config.yaml
n_head: 10
head_dim: 32
activation: "tanh_gelu"
norm: "rmsnorm"
norm_place: "pre"
init_std_qkv: 0.0327
init_std_o: 0.0
grad_clip: 2.0
decay_fraction: 0.795
final_lr_fraction: 0.1
batch_tokens: 262144
Each number is 200 + 40 x the weight over its row's rms, rounded and kept within 0 to 999. Layers, rows and columns count from 0. The size before them is the row's rms in percent of the matrix's.

# layer 6 MLP up, 1280x320, rms 0.143, rows 74-128, columns 64-127
093,181,182,232,221,207,222,219,194,194,174,254,133,103,186,246,145,215,169,217,134,200,216,195,248,192,201,228,190,205,275,230,199,189,201,197,269,146,178,188,320,96,173,236,160,244,184,243,223,252,218,112,173,181,202,277,88,205,192,231,151,253,174,236,223
108,201,255,146,184,289,251,183,154,289,239,176,163,221,128,166,186,195,158,231,289,169,224,187,227,167,258,216,262,241,207,136,218,210,169,261,166,196,222,204,216,262,241,252,229,173,197,250,198,162,198,123,193,229,238,192,209,226,173,228,171,211,229,144,205
095,166,162,162,225,251,211,200,249,314,210,236,243,160,189,130,208,162,149,223,185,150,134,207,128,131,156,217,183,175,257,193,288,190,157,225,206,217,230,176,250,176,189,212,181,191,190,154,203,189,156,185,175,232,193,142,214,296,265,216,266,268,172,243,224
094,204,203,138,145,243,206,230,196,239,182,155,257,229,204,187,163,203,161,153,199,185,259,188,199,256,240,193,172,200,252,189,188,248,163,263,242,194,263,279,200,178,206,205,199,194,224,238,186,185,182,133,151,136,201,239,204,237,216,153,219,109,190,172,141
107,162,217,204,209,230,201,237,256,199,191,181,144,155,233,195,233,236,247,219,186,281,215,250,163,225,211,149,172,170,220,187,185,166,280,183,221,209,177,263,166,254,301,181,200,137,166,196,226,211,146,185,272,148,221,221,178,270,296,212,156,178,208,152,239
096,230,148,193,218,188,182,221,225,202,220,163,250,158,191,162,200,173,303,178,143,200,157,195,258,241,182,138,168,174,239,273,227,169,191,225,235,185,110,113,313,271,181,186,185,184,230,178,235,259,212,217,182,199,178,225,209,182,220,193,231,163,195,194,186
100,182,144,155,131,179,219,159,169,224,222,230,241,188,174,219,192,142,245,270,165,201,231,169,251,202,231,165,252,219,260,213,185,241,162,120,226,206,228,115,148,175,213,194,186,210,170,214,230,188,188,232,210,189,202,193,291,236,216,243,250,221,206,141,209
102,241,234,199,250,253,201,198,237,183,219,203,174,251,200,244,236,210,179,208,191,181,224,248,151,192,138,248,288,191,225,146,151,249,196,217,141,196,248,180,174,174,202,175,238,293,122,207,177,184,128,174,223,183,231,221,238,150,172,137,180,177,277,205,251
102,244,149,245,233,187,207,239,223,151,237,228,188,167,189,253,146,263,161,199,265,196,206,127,217,193,203,212,223,263,143,239,173,226,266,197,222,244,210,170,176,154,234,192,153,227,257,229,148,205,135,184,286,189,192,187,224,135,236,227,164,174,249,208,203
105,178,200,239,180,219,247,232,158,213,209,215,230,202,231,305,278,240,190,204,231,236,156,111,209,257,268,169,190,175,224,157,249,230,225,168,171,194,136,305,233,204,247,170,181,211,231,195,215,165,155,185,257,240,177,205,266,223,244,255,196,177,194,130,246
099,181,149,214,251,208,229,168,217,193,193,201,155,219,166,153,252,167,187,243,243,188,151,192,136,180,254,177,169,221,202,203,303,216,211,242,193,206,218,198,227,190,246,266,168,108,246,203,165,186,178,195,231,198,242,221,246,221,198,266,212,159,268,199,273
095,144,207,273,192,209,223,125,165,257,246,222,181,143,253,214,233,169,209,217,200,273,137,192,192,206,318,186,177,189,221,184,177,251,133,249,257,306,178,268,171,189,225,187,115,162,232,150,188,188,139,250,201,219,161,187,193,244,160,187,200,284,231,193,199
089,230,161,255,234,147,223,183,154,219,169,204,249,190,189,146,193,185,190,208,183,260,244,161,178,246,235,226,192,248,170,230,227,239,214,193,183,202,203,197,248,246,265,179,211,186,195,180,153,208,225,262,139,174,208,162,149,218,206,196,289,193,228,227,204
094,265,169,201,262,213,201,202,204,232,198,177,235,227,175,93,174,147,276,249,193,208,228,163,214,251,285,225,193,167,172,284,248,239,279,224,219,283,192,203,177,239,166,227,208,270,163,247,192,267,179,202,179,194,235,193,187,183,194,203,164,111,260,177,190
099,171,192,205,156,174,208,197,220,203,171,167,156,163,199,209,145,246,190,141,204,219,227,164,210,195,179,218,195,173,170,191,206,175,192,272,246,272,145,151,175,242,263,163,204,152,242,188,162,161,190,197,252,261,236,185,140,176,227,178,239,153,207,279,209
099,188,210,200,197,132,132,175,267,163,173,170,196,251,228,208,224,212,163,148,205,196,190,211,251,213,187,149,233,218,196,218,259,156,216,187,184,213,159,207,186,164,237,249,154,163,191,176,242,152,243,269,105,184,183,229,193,184,162,180,237,252,201,231,261
106,243,227,197,202,239,175,230,180,212,195,247,212,220,215,191,205,237,260,81,150,193,125,232,180,200,240,175,174,256,201,224,150,141,186,213,154,216,223,313,174,164,220,224,256,186,186,184,162,182,222,189,212,167,257,252,249,197,174,161,164,155,165,191,236
096,127,196,194,207,228,157,217,167,169,174,196,280,252,248,197,172,277,192,217,207,186,132,174,158,193,218,241,160,268,192,222,240,208,218,209,191,225,170,206,129,158,226,262,183,181,165,173,193,137,155,234,220,257,190,267,150,180,291,242,258,186,243,198,168
097,210,241,239,198,238,204,140,125,203,213,204,238,242,169,181,227,136,200,176,200,131,188,280,187,253,252,189,189,226,228,326,162,153,228,246,204,246,135,172,199,233,275,190,221,220,202,214,258,142,214,261,292,171,199,139,217,163,160,220,215,191,223,265,158
107,184,182,219,124,161,120,144,221,208,252,224,165,174,198,181,157,217,195,226,235,213,205,154,223,158,234,140,249,250,172,183,199,228,208,236,172,183,137,261,185,202,237,196,152,208,205,226,125,267,193,245,227,126,58,251,259,238,163,103,192,260,164,201,226
110,136,130,168,196,161,189,268,151,188,228,217,179,232,143,193,212,162,187,188,119,183,203,170,223,193,214,144,213,210,292,186,178,236,231,195,218,197,242,133,157,200,119,172,200,175,156,242,186,233,225,238,257,235,156,162,246,201,225,166,193,229,103,196,199
100,211,133,199,190,172,201,156,182,190,94,222,94,221,198,183,163,175,250,223,133,224,155,180,176,290,163,257,278,214,164,224,164,179,242,250,212,187,215,184,176,196,226,245,215,160,250,190,221,279,189,141,193,192,224,190,161,149,177,242,168,251,149,154,134
097,206,262,191,235,139,213,207,62,229,253,197,284,168,206,201,168,276,199,219,195,185,236,150,177,258,222,200,196,259,225,268,277,196,160,279,170,184,128,209,213,209,259,156,278,205,170,133,251,288,172,236,185,182,190,217,232,223,211,139,200,140,206,183,253
099,195,270,174,196,168,255,204,233,152,269,200,214,174,255,192,210,212,207,250,225,207,205,174,237,232,174,176,198,175,161,142,250,247,121,228,150,296,211,146,195,192,170,229,168,250,195,236,242,184,202,284,197,167,210,255,236,227,114,200,277,208,191,215,156
100,223,213,190,239,188,200,183,237,277,118,213,188,226,212,169,180,176,78,204,174,260,185,167,156,200,226,132,198,197,309,130,207,173,218,171,275,181,197,242,184,159,204,136,205,193,205,202,252,98,173,202,179,212,101,224,217,160,185,139,145,176,237,98,205
099,236,194,149,165,187,229,248,160,210,238,253,211,164,217,158,238,158,217,218,171,222,212,172,139,161,152,248,167,192,249,220,227,236,137,162,242,209,131,178,168,194,261,208,263,200,198,312,227,195,175,184,237,244,194,177,155,184,207,166,163,200,214,271,228
098,165,212,254,187,165,214,235,182,192,289,175,270,224,232,225,235,186,188,205,266,232,227,240,181,170,200,210,200,224,159,233,222,197,185,263,210,129,250,213,181,199,186,165,210,230,227,181,185,208,174,141,245,187,145,195,281,175,160,172,235,194,185,202,157
103,245,163,204,159,141,194,129,171,172,233,241,181,218,197,169,206,221,264,134,208,133,194,236,269,234,240,255,108,172,204,206,147,148,209,242,255,157,213,161,183,269,154,216,126,204,184,205,200,200,189,204,175,238,152,177,322,194,235,179,163,196,183,163,198
095,205,172,150,158,95,275,256,183,200,209,215,145,186,189,222,151,122,181,150,224,215,221,152,132,186,194,132,207,241,180,248,202,217,181,156,263,145,114,263,194,271,219,213,170,106,164,214,201,170,198,228,217,268,175,163,159,277,196,241,151,248,249,149,203
098,149,243,200,225,183,164,238,223,175,208,165,170,250,299,175,267,226,177,139,179,262,248,229,220,225,260,174,225,206,201,197,186,152,183,174,150,217,253,162,309,239,200,162,174,255,187,223,199,269,185,215,173,167,247,226,206,250,193,236,193,154,182,270,156
103,190,235,206,236,113,137,228,160,212,251,234,225,272,148,156,266,263,192,203,210,196,172,203,208,150,129,168,289,205,191,186,179,190,214,215,222,206,199,183,152,228,200,180,156,219,253,270,216,143,246,196,250,260,239,288,264,243,132,228,165,209,236,223,227
088,255,221,272,175,226,226,242,150,175,183,245,224,259,179,239,173,247,175,223,138,216,159,267,156,188,210,225,228,159,169,249,213,241,200,215,227,231,142,177,175,179,207,202,88,200,236,182,155,256,196,252,221,181,246,223,204,179,239,230,222,170,198,252,182
101,185,136,211,149,184,240,257,244,211,264,170,205,153,133,274,219,152,239,260,135,211,241,193,175,238,192,184,223,200,213,98,227,108,202,200,222,258,250,223,162,205,244,216,179,276,175,166,232,229,213,132,247,190,161,163,170,247,231,221,172,150,232,229,219
101,169,185,200,261,179,125,242,187,219,181,215,206,236,237,205,211,179,204,191,226,276,229,211,203,213,222,188,142,183,157,208,203,172,87,165,221,185,139,149,229,209,228,198,229,177,210,139,127,206,184,182,230,154,157,245,163,180,173,205,178,174,191,184,256
105,204,147,165,233,126,197,174,175,208,158,176,241,253,160,210,242,170,210,218,204,200,149,221,130,196,225,185,224,245,201,205,192,232,256,153,224,196,144,181,243,164,209,208,184,144,206,214,215,201,231,151,216,181,225,129,143,209,161,181,185,244,242,170,284
103,196,189,230,213,167,172,286,145,197,250,222,162,165,215,254,181,202,210,253,216,263,133,191,155,161,163,187,185,167,229,251,192,186,233,243,232,148,245,249,184,272,207,244,139,245,286,213,171,231,260,216,219,208,199,202,191,213,255,225,141,189,221,106,272
099,165,207,181,191,203,244,127,194,214,164,255,206,220,191,229,236,254,214,208,215,157,203,261,177,169,242,244,229,183,204,199,180,220,134,169,171,166,146,147,243,171,191,228,167,204,258,175,210,148,167,113,183,142,206,166,233,213,204,201,211,227,166,148,280
094,143,200,169,200,202,197,198,187,233,239,207,196,219,238,236,220,138,194,152,150,162,139,184,239,260,164,259,215,174,168,242,263,230,245,236,180,262,193,182,163,123,226,204,171,235,256,216,190,178,168,243,209,232,170,145,169,193,176,148,241,227,191,174,116
110,216,119,205,172,210,216,200,152,155,202,212,201,181,177,187,110,176,189,228,145,228,214,160,178,180,205,232,243,276,250,213,183,145,233,209,175,148,189,125,147,183,134,249,208,134,168,119,144,140,204,223,202,244,193,256,250,226,236,243,203,190,261,165,217
106,180,169,217,206,167,196,217,152,193,203,203,195,150,182,191,178,169,200,189,232,145,193,255,143,221,189,232,243,219,253,188,218,201,102,180,190,176,244,200,236,246,232,210,207,237,102,171,213,250,160,166,153,169,134,208,209,209,163,176,204,251,220,168,174
097,211,179,176,195,115,179,204,193,187,202,232,272,142,172,189,144,271,220,278,168,155,197,234,257,102,216,113,250,217,227,141,226,242,172,216,201,173,166,190,212,256,198,243,221,291,212,321,182,222,244,211,235,233,199,265,221,195,188,213,188,225,192,195,182
100,205,254,278,173,201,197,210,223,225,218,227,164,137,249,133,246,274,146,144,222,213,214,152,263,202,184,199,143,256,176,270,201,150,208,157,234,214,194,239,175,219,163,145,196,181,177,172,148,178,199,207,196,222,230,224,216,236,199,132,201,182,257,157,168
099,183,271,278,172,135,118,185,194,172,155,238,191,207,278,215,112,187,236,217,192,164,151,149,104,180,192,219,236,274,232,196,95,231,223,192,127,251,217,262,240,136,223,214,166,182,179,246,210,127,234,182,164,168,203,190,145,242,196,196,209,215,191,214,184
100,192,204,257,214,140,191,160,210,197,157,180,164,165,166,190,274,216,169,218,230,293,278,178,183,207,160,195,227,242,253,230,167,222,194,208,200,203,160,216,192,155,156,200,165,196,70,238,194,174,177,213,161,121,120,180,98,204,245,230,148,268,180,143,268
099,127,236,129,274,291,196,173,158,149,200,135,199,193,187,179,247,143,169,138,180,201,190,195,215,183,193,140,200,304,156,252,235,215,234,228,240,173,158,197,250,195,243,188,155,158,261,169,154,173,242,216,250,125,184,214,182,254,247,188,245,283,186,204,191
098,153,135,206,264,158,218,237,173,221,219,165,258,187,225,219,194,167,243,297,223,230,148,134,228,227,195,200,240,173,213,222,209,169,149,261,194,204,146,229,252,222,209,108,169,256,178,150,187,186,233,98,191,182,168,161,252,202,184,228,227,231,215,170,195
099,181,230,127,270,188,287,123,208,283,161,195,220,126,197,183,232,179,237,234,227,194,229,267,243,153,168,173,230,190,166,263,159,190,170,168,239,226,170,185,159,218,169,243,214,151,140,148,159,199,195,202,214,220,169,130,172,261,243,244,226,200,216,206,139
103,209,222,148,157,209,206,171,197,212,229,207,270,159,275,238,225,197,155,216,110,183,170,196,180,336,155,211,242,216,189,244,227,176,231,187,182,177,211,223,192,216,202,252,256,207,183,161,251,135,212,205,199,149,216,251,202,224,175,219,232,114,251,202,100
101,169,190,116,183,200,193,254,262,232,245,237,198,245,210,273,177,202,227,200,240,159,163,171,249,159,164,270,206,165,149,192,198,230,152,208,222,212,207,171,263,190,234,202,263,184,171,272,230,216,154,222,224,244,217,308,249,219,205,259,114,247,234,192,163
089,162,215,190,237,112,161,146,197,183,240,241,176,323,209,243,227,142,226,276,236,195,203,175,179,228,180,167,208,183,162,136,169,184,215,196,87,252,130,227,182,192,246,249,173,199,213,174,169,119,173,242,229,242,253,198,199,259,178,216,142,188,237,135,180
102,250,167,123,214,170,191,234,162,235,254,183,182,149,170,207,174,202,259,215,215,160,222,208,278,215,218,155,205,239,149,182,212,114,190,219,207,179,113,228,229,173,174,215,145,184,125,294,219,155,220,195,278,245,211,258,184,239,228,153,231,218,177,233,220
099,195,180,256,138,233,183,218,234,134,178,231,175,143,229,183,203,164,225,176,243,233,166,239,174,229,176,225,247,244,201,252,282,145,199,144,194,227,271,172,186,184,203,207,161,206,271,197,173,222,203,253,186,247,130,196,195,158,180,146,209,203,198,173,235
098,154,128,200,148,179,151,174,182,231,151,192,205,225,158,198,132,104,246,236,233,186,219,122,213,175,202,261,272,168,224,173,181,171,174,220,173,171,193,98,142,183,205,143,218,158,234,169,249,200,155,158,216,224,206,172,179,155,183,182,179,222,202,177,161
096,170,154,243,198,172,255,203,239,212,262,150,229,185,236,266,291,225,159,153,261,232,165,224,229,181,205,294,214,156,217,164,197,231,169,193,226,158,240,215,295,210,165,228,126,268,231,195,195,281,209,147,168,194,186,225,115,211,187,205,239,204,186,192,307
100,163,203,211,207,243,210,94,317,215,283,225,161,143,205,169,187,148,178,161,252,201,177,169,126,198,190,189,223,269,214,176,170,159,178,205,212,236,205,148,230,167,241,251,112,196,166,281,121,269,199,151,268,228,223,158,191,270,238,192,127,184,204,165,243
# layer 6 MLP down (transposed), 1280x320, rms 0.152, rows 74-127, columns 64-127
088,208,201,193,195,234,220,242,121,259,263,167,206,256,191,163,241,159,201,243,271,231,166,257,168,219,200,219,307,224,217,222,187,166,253,157,192,219,246,234,119,298,231,185,199,155,231,225,186,182,144,162,154,243,189,192,276,169,252,214,256,160,212,190,182
112,251,172,205,175,232,202,126,244,231,262,241,151,206,221,151,153,224,158,184,190,139,199,226,171,210,132,238,242,254,172,158,207,147,240,189,174,238,267,225,268,207,228,243,225,150,228,184,235,126,219,188,218,284,187,142,240,173,140,211,233,229,207,215,228
095,246,199,212,244,195,201,88,202,199,191,95,177,304,164,141,194,209,196,153,210,254,245,195,203,187,196,145,183,274,186,236,208,132,235,166,132,173,223,200,127,171,226,211,192,192,199,235,241,158,220,182,195,117,231,221,191,168,177,179,235,163,200,129,147
095,187,168,190,188,158,223,195,207,250,237,242,237,145,178,180,148,239,188,200,164,246,190,228,215,184,234,141,178,110,237,140,158,190,193,213,301,282,207,231,140,197,248,168,199,275,230,182,245,227,185,132,231,216,134,211,150,189,158,148,194,173,201,169,176
108,174,201,223,176,213,108,210,226,199,156,168,218,215,198,118,184,174,207,159,190,212,248,195,148,181,153,194,328,166,167,227,233,264,164,239,177,219,188,260,198,163,196,232,232,242,199,155,165,200,258,179,171,141,211,171,145,191,194,264,187,215,203,154,247
096,149,267,212,222,147,204,198,175,211,200,189,223,196,253,187,232,236,76,166,179,190,202,185,207,230,192,241,204,215,221,107,178,172,169,265,162,169,210,292,219,191,215,148,201,254,103,161,236,159,182,156,236,172,200,256,194,268,158,157,190,157,181,185,184
094,243,207,224,224,188,217,153,245,147,225,178,150,173,182,264,228,223,225,211,207,201,210,210,167,257,243,175,200,211,149,170,222,150,122,267,162,254,131,226,186,180,178,232,169,212,148,209,183,236,202,170,184,170,232,218,183,213,196,192,193,116,193,0,121
111,178,144,185,137,227,136,176,166,217,263,154,181,199,207,139,223,219,199,250,238,159,189,269,186,195,151,155,289,222,213,203,207,203,204,198,163,231,167,287,222,171,188,234,188,202,192,187,239,178,175,116,158,194,179,219,190,127,214,171,188,218,223,308,213
096,146,168,238,288,204,223,167,179,160,279,156,291,168,217,250,176,232,143,181,206,235,180,127,211,147,240,229,163,222,234,185,165,191,302,180,222,236,222,230,168,130,129,263,227,151,197,167,207,163,204,144,312,288,194,240,174,195,201,249,148,203,243,201,296
104,173,268,207,139,204,199,201,273,170,229,212,208,137,213,217,256,158,182,254,158,168,292,219,139,204,205,153,177,221,215,202,250,207,172,166,242,206,226,257,112,136,152,159,191,231,235,110,185,282,157,115,219,233,154,194,194,188,195,185,144,243,237,240,217
105,231,198,190,230,130,117,198,229,248,190,179,197,197,139,141,254,191,190,257,165,164,196,210,185,273,200,265,157,191,205,174,191,214,204,224,156,221,212,197,220,241,222,173,161,255,238,144,157,153,227,255,203,240,165,257,259,183,202,104,262,190,249,218,183
102,170,207,225,178,224,181,185,198,223,168,222,218,196,144,251,207,239,237,198,220,115,221,166,156,186,159,194,210,196,212,202,187,166,249,154,120,207,133,157,182,147,159,179,241,178,257,217,187,241,241,203,200,175,171,245,229,184,203,209,224,90,192,398,190
096,270,198,188,193,136,229,167,222,167,203,162,171,193,242,194,275,220,121,236,289,266,165,183,150,232,231,129,244,192,166,204,180,187,213,202,175,177,215,222,178,173,120,273,191,171,170,204,231,233,266,158,245,162,152,159,144,170,138,176,209,234,198,188,172
096,241,283,227,303,206,150,183,186,224,171,143,255,232,210,226,226,228,164,159,129,160,173,219,143,195,159,155,173,230,232,238,172,142,158,249,170,172,251,219,153,200,147,213,99,136,171,184,221,149,272,179,199,239,210,208,208,193,208,199,171,222,122,241,228
093,272,178,184,187,226,192,204,200,295,163,289,179,229,124,242,217,164,124,235,159,197,238,195,180,212,163,228,201,290,219,279,176,218,141,195,213,132,174,196,203,177,167,189,174,232,176,190,171,305,189,248,193,213,262,231,251,245,236,198,210,203,205,139,210
093,219,204,173,214,231,225,155,261,108,170,169,167,176,216,151,170,210,199,236,208,176,118,202,189,211,186,287,225,214,246,204,161,216,319,268,240,217,276,162,171,204,208,288,306,190,220,220,233,178,185,171,203,316,212,182,229,203,245,193,256,167,213,216,220
103,253,219,143,203,148,163,206,168,218,223,262,218,148,211,221,170,232,218,188,23,207,192,205,108,148,169,226,197,187,190,248,209,137,267,182,231,245,259,202,158,189,237,203,202,254,201,165,233,227,219,168,210,225,218,251,188,199,146,166,176,143,203,283,226
092,212,183,254,249,197,215,185,248,232,207,261,180,170,223,173,242,162,206,149,205,193,255,217,227,240,200,181,219,108,175,148,194,241,202,201,202,221,215,231,233,185,179,195,244,188,120,164,148,227,190,185,150,204,201,268,272,161,163,205,181,245,143,187,145
095,231,224,231,163,159,185,302,189,250,229,181,205,136,192,198,219,247,150,202,191,239,220,151,144,160,140,216,210,146,248,227,268,214,274,196,248,217,149,221,174,183,238,199,185,182,200,223,153,280,141,160,176,221,111,234,156,165,192,168,241,147,274,305,216
096,162,183,191,192,211,100,244,198,143,186,201,191,189,142,221,247,208,191,166,150,185,253,239,230,184,217,209,154,269,161,172,286,214,197,194,203,198,214,206,266,196,154,216,183,197,208,149,184,261,240,256,178,181,171,233,218,141,187,224,238,237,135,199,192
087,227,266,205,170,188,208,199,288,220,180,220,207,196,219,179,187,171,238,218,263,227,238,224,204,262,223,283,195,238,165,233,220,214,172,155,178,204,166,204,244,192,326,196,232,247,194,202,185,191,148,155,174,147,218,224,194,232,194,253,200,250,292,16,222
105,120,143,195,240,249,222,174,251,192,171,178,255,199,229,249,112,152,230,191,186,199,128,207,186,183,262,250,236,240,226,137,192,209,217,272,118,170,166,298,143,165,252,152,192,157,251,179,217,184,199,231,166,244,189,200,178,181,182,196,201,258,214,185,236
092,211,162,176,216,253,219,213,231,130,187,205,214,243,250,226,227,154,157,247,217,187,169,204,179,199,121,196,216,107,138,205,198,230,214,136,162,201,168,105,197,213,165,210,179,187,193,261,170,183,192,212,233,211,217,244,209,212,166,227,261,224,179,146,171
101,214,159,131,223,214,210,147,199,221,223,153,191,256,194,235,242,258,202,178,207,229,195,232,194,185,210,156,134,140,246,179,205,109,273,144,229,199,229,208,199,203,147,195,174,230,241,149,135,194,172,184,239,244,139,224,229,156,143,168,244,229,243,189,218
086,206,262,275,219,167,252,149,132,177,245,159,212,129,222,247,147,193,269,182,152,155,238,201,193,268,197,227,250,161,183,272,107,272,194,202,164,203,149,225,238,207,197,226,191,209,197,225,181,223,264,189,238,153,260,175,190,190,230,271,258,216,157,135,205
100,225,207,195,230,183,143,228,248,159,183,231,238,209,187,256,272,212,215,187,209,279,205,272,247,202,215,102,215,205,229,221,174,201,234,98,163,219,231,266,187,215,217,236,268,250,246,237,185,155,262,159,219,170,167,282,235,214,140,153,226,156,227,221,180
095,130,133,249,203,267,205,215,239,175,211,211,202,204,155,247,161,167,187,172,182,212,198,210,161,208,184,226,122,225,135,127,259,202,207,229,207,268,135,206,252,204,199,254,252,211,174,154,225,201,202,225,218,188,174,228,138,181,187,144,239,152,148,160,229
101,193,178,220,238,219,201,148,163,289,181,165,200,221,227,140,207,240,251,193,177,177,196,220,220,194,265,232,197,183,176,240,229,196,135,231,179,156,171,168,254,174,186,151,115,172,209,165,198,217,239,210,241,170,162,192,229,253,254,215,198,209,172,249,259
105,229,234,142,182,219,186,138,202,225,204,183,217,152,212,184,166,214,192,250,249,163,202,199,125,147,202,187,126,162,195,184,236,213,198,301,154,313,165,174,161,201,197,197,207,211,217,175,237,217,245,113,195,241,215,284,206,217,223,180,201,216,96,197,198
096,219,250,224,222,242,266,192,192,199,172,202,209,138,171,145,97,191,138,224,191,123,166,179,192,226,123,270,138,260,213,226,193,232,175,232,238,156,160,228,145,183,251,214,163,217,207,212,255,190,223,209,282,193,198,133,246,184,196,246,188,221,188,175,222
096,152,164,96,172,207,213,223,196,213,243,243,200,209,195,126,178,201,249,216,224,154,147,258,182,245,155,78,188,139,182,177,199,199,217,175,165,181,162,227,266,217,156,166,172,271,128,141,262,193,208,207,193,177,264,173,207,169,187,158,129,210,182,141,143
099,129,212,101,213,233,204,177,230,229,143,176,210,186,208,132,209,218,176,220,202,149,193,152,234,239,200,161,136,218,168,210,212,258,262,194,164,207,191,140,111,196,192,210,171,151,199,202,179,193,207,156,229,247,215,171,203,239,229,303,201,178,191,135,227
100,168,187,184,118,213,208,148,196,244,277,158,223,88,231,194,184,237,187,226,259,221,215,219,199,181,301,175,187,82,263,148,173,211,156,259,243,186,215,232,264,214,175,155,179,85,202,164,262,144,191,167,184,179,167,198,170,196,217,290,226,215,147,164,195
107,195,187,151,251,243,114,180,234,178,246,176,201,222,202,233,237,213,201,185,256,277,210,180,185,240,171,175,154,225,212,191,159,273,259,117,246,201,142,242,176,234,208,136,250,204,183,228,178,213,193,214,215,197,203,203,193,248,188,218,186,181,152,315,151
100,187,161,143,220,100,155,159,183,157,198,288,184,232,133,255,186,211,145,154,183,168,294,162,180,211,249,264,169,116,215,225,217,167,232,233,171,251,183,222,146,208,156,171,276,189,259,205,251,236,172,205,203,241,272,218,122,252,247,187,238,125,244,116,240
106,260,234,157,238,216,202,222,209,178,169,163,220,245,155,233,176,242,171,246,140,153,201,172,176,199,233,258,226,136,214,208,158,263,129,188,198,190,95,157,226,162,211,213,129,276,128,158,217,190,240,153,186,169,120,138,170,210,129,110,243,229,267,249,203
098,179,183,223,254,191,270,228,200,194,185,195,64,200,224,208,152,188,163,217,201,213,205,142,137,214,180,244,176,197,198,223,232,182,212,139,198,173,239,175,185,274,251,188,194,227,232,281,183,187,255,239,165,216,242,253,160,207,146,184,100,194,226,112,155
094,199,186,205,202,152,240,176,222,183,140,102,221,197,183,123,158,216,169,157,250,151,172,258,190,176,186,138,103,211,190,125,176,169,168,218,147,185,127,266,186,158,224,194,138,227,228,221,222,128,211,237,173,140,251,200,245,165,215,234,170,226,208,168,237
098,242,170,238,170,173,267,172,152,198,225,212,235,226,237,176,162,238,264,219,193,202,224,188,145,230,161,213,324,162,243,150,245,141,209,178,221,147,137,202,194,156,126,143,163,150,206,160,196,125,242,218,188,231,220,192,240,154,182,226,148,169,249,221,243
085,165,199,207,218,181,170,171,193,206,176,213,213,250,212,257,169,241,171,212,178,164,167,210,213,210,223,197,112,206,223,149,254,226,246,255,202,250,184,240,192,186,132,196,229,159,229,228,222,224,246,216,196,243,172,189,198,159,194,164,228,136,207,49,244
099,140,161,211,240,234,220,225,147,159,187,222,168,152,228,256,193,208,236,160,205,210,134,166,187,196,157,201,159,174,210,96,172,174,178,178,193,214,236,227,191,250,197,206,253,207,251,213,120,183,160,224,256,132,233,214,231,159,139,234,175,278,167,231,225
109,174,200,221,191,279,258,155,252,186,198,210,216,179,214,202,193,218,220,194,190,159,254,234,250,161,187,293,166,224,192,196,184,202,225,166,236,189,146,250,203,248,225,133,209,137,233,193,161,268,249,266,110,164,292,230,262,161,228,264,134,269,191,278,220
101,179,214,194,259,187,214,176,240,166,200,226,172,210,151,236,134,129,285,122,163,250,162,176,283,256,154,104,263,222,210,186,209,189,186,112,211,166,207,218,240,136,204,162,107,237,225,189,259,210,188,231,296,122,206,176,219,227,188,205,160,213,225,315,213
100,207,174,148,207,234,232,202,167,128,172,135,242,235,278,221,226,206,222,229,186,128,203,162,184,133,149,174,127,150,140,215,262,143,218,272,243,261,154,197,170,281,175,205,223,203,202,154,210,174,174,139,225,199,196,214,156,228,209,201,139,188,130,133,241
099,219,197,202,115,190,240,161,238,180,223,280,191,201,151,183,197,192,198,264,176,191,231,223,176,232,207,224,211,159,237,130,183,168,228,145,220,250,213,212,192,167,247,119,211,224,220,183,142,188,163,210,222,158,202,182,253,145,127,199,254,120,259,220,158
101,169,182,206,141,208,201,250,162,225,189,207,204,214,224,209,228,211,198,132,200,193,203,239,203,84,207,288,251,166,174,176,255,201,282,138,221,210,208,189,208,199,168,243,206,177,254,215,287,198,187,149,217,241,153,192,164,179,214,214,170,133,269,172,219
095,196,243,245,175,127,172,175,118,226,248,170,233,205,208,189,236,156,157,189,187,233,187,196,230,241,163,136,157,177,192,152,189,238,200,108,229,206,241,190,182,236,196,255,259,184,177,291,241,156,221,174,172,279,188,243,245,152,234,135,195,183,248,203,170
100,121,231,260,182,158,283,137,253,201,229,136,203,213,242,218,144,208,131,183,175,223,197,164,162,267,176,238,221,229,191,225,205,184,182,218,165,232,166,191,162,213,208,187,223,193,201,231,187,135,149,267,168,190,195,218,131,155,226,268,175,285,149,235,234
105,159,155,219,159,189,234,218,214,217,269,256,241,147,227,181,167,152,174,201,243,231,170,223,188,226,214,183,168,200,148,225,143,243,142,245,299,214,214,173,150,188,204,178,188,228,266,316,292,168,207,133,244,209,270,162,203,228,198,198,171,250,179,191,171
092,222,192,198,193,222,178,248,201,261,217,132,143,92,228,202,174,208,162,245,244,232,158,186,240,240,252,202,195,186,248,205,247,160,223,121,238,203,261,92,153,251,92,185,212,179,132,130,189,263,241,196,169,144,180,178,212,174,242,200,216,200,198,143,163
103,226,175,237,197,99,218,229,197,183,227,179,169,184,249,224,171,183,157,240,207,210,200,216,167,187,225,247,174,190,129,250,192,177,188,140,141,232,160,182,188,101,224,225,245,150,178,264,187,153,171,182,246,151,186,172,197,216,201,210,203,220,196,172,179
100,244,171,226,132,292,235,159,204,205,191,202,160,175,270,225,175,178,194,264,212,204,168,169,191,182,225,247,237,197,159,123,233,271,264,232,162,202,189,230,219,202,231,172,214,330,173,238,204,151,193,230,176,188,178,175,154,236,223,204,203,201,233,194,142
090,199,204,248,249,184,244,230,158,184,186,229,146,158,236,206,232,215,222,205,210,251,153,234,147,229,187,258,201,236,208,181,132,179,167,241,219,195,169,231,139,197,233,243,212,151,205,138,128,247,215,214,168,170,163,215,253,215,206,193,216,249,176,197,190
098,233,184,142,171,270,155,167,174,166,199,140,193,214,153,242,170,208,230,172,155,166,252,180,193,145,179,191,164,182,174,249,172,200,232,276,233,200,133,152,136,83,170,272,215,184,167,191,179,143,114,146,197,207,143,181,246,221,197,215,200,188,184,156,176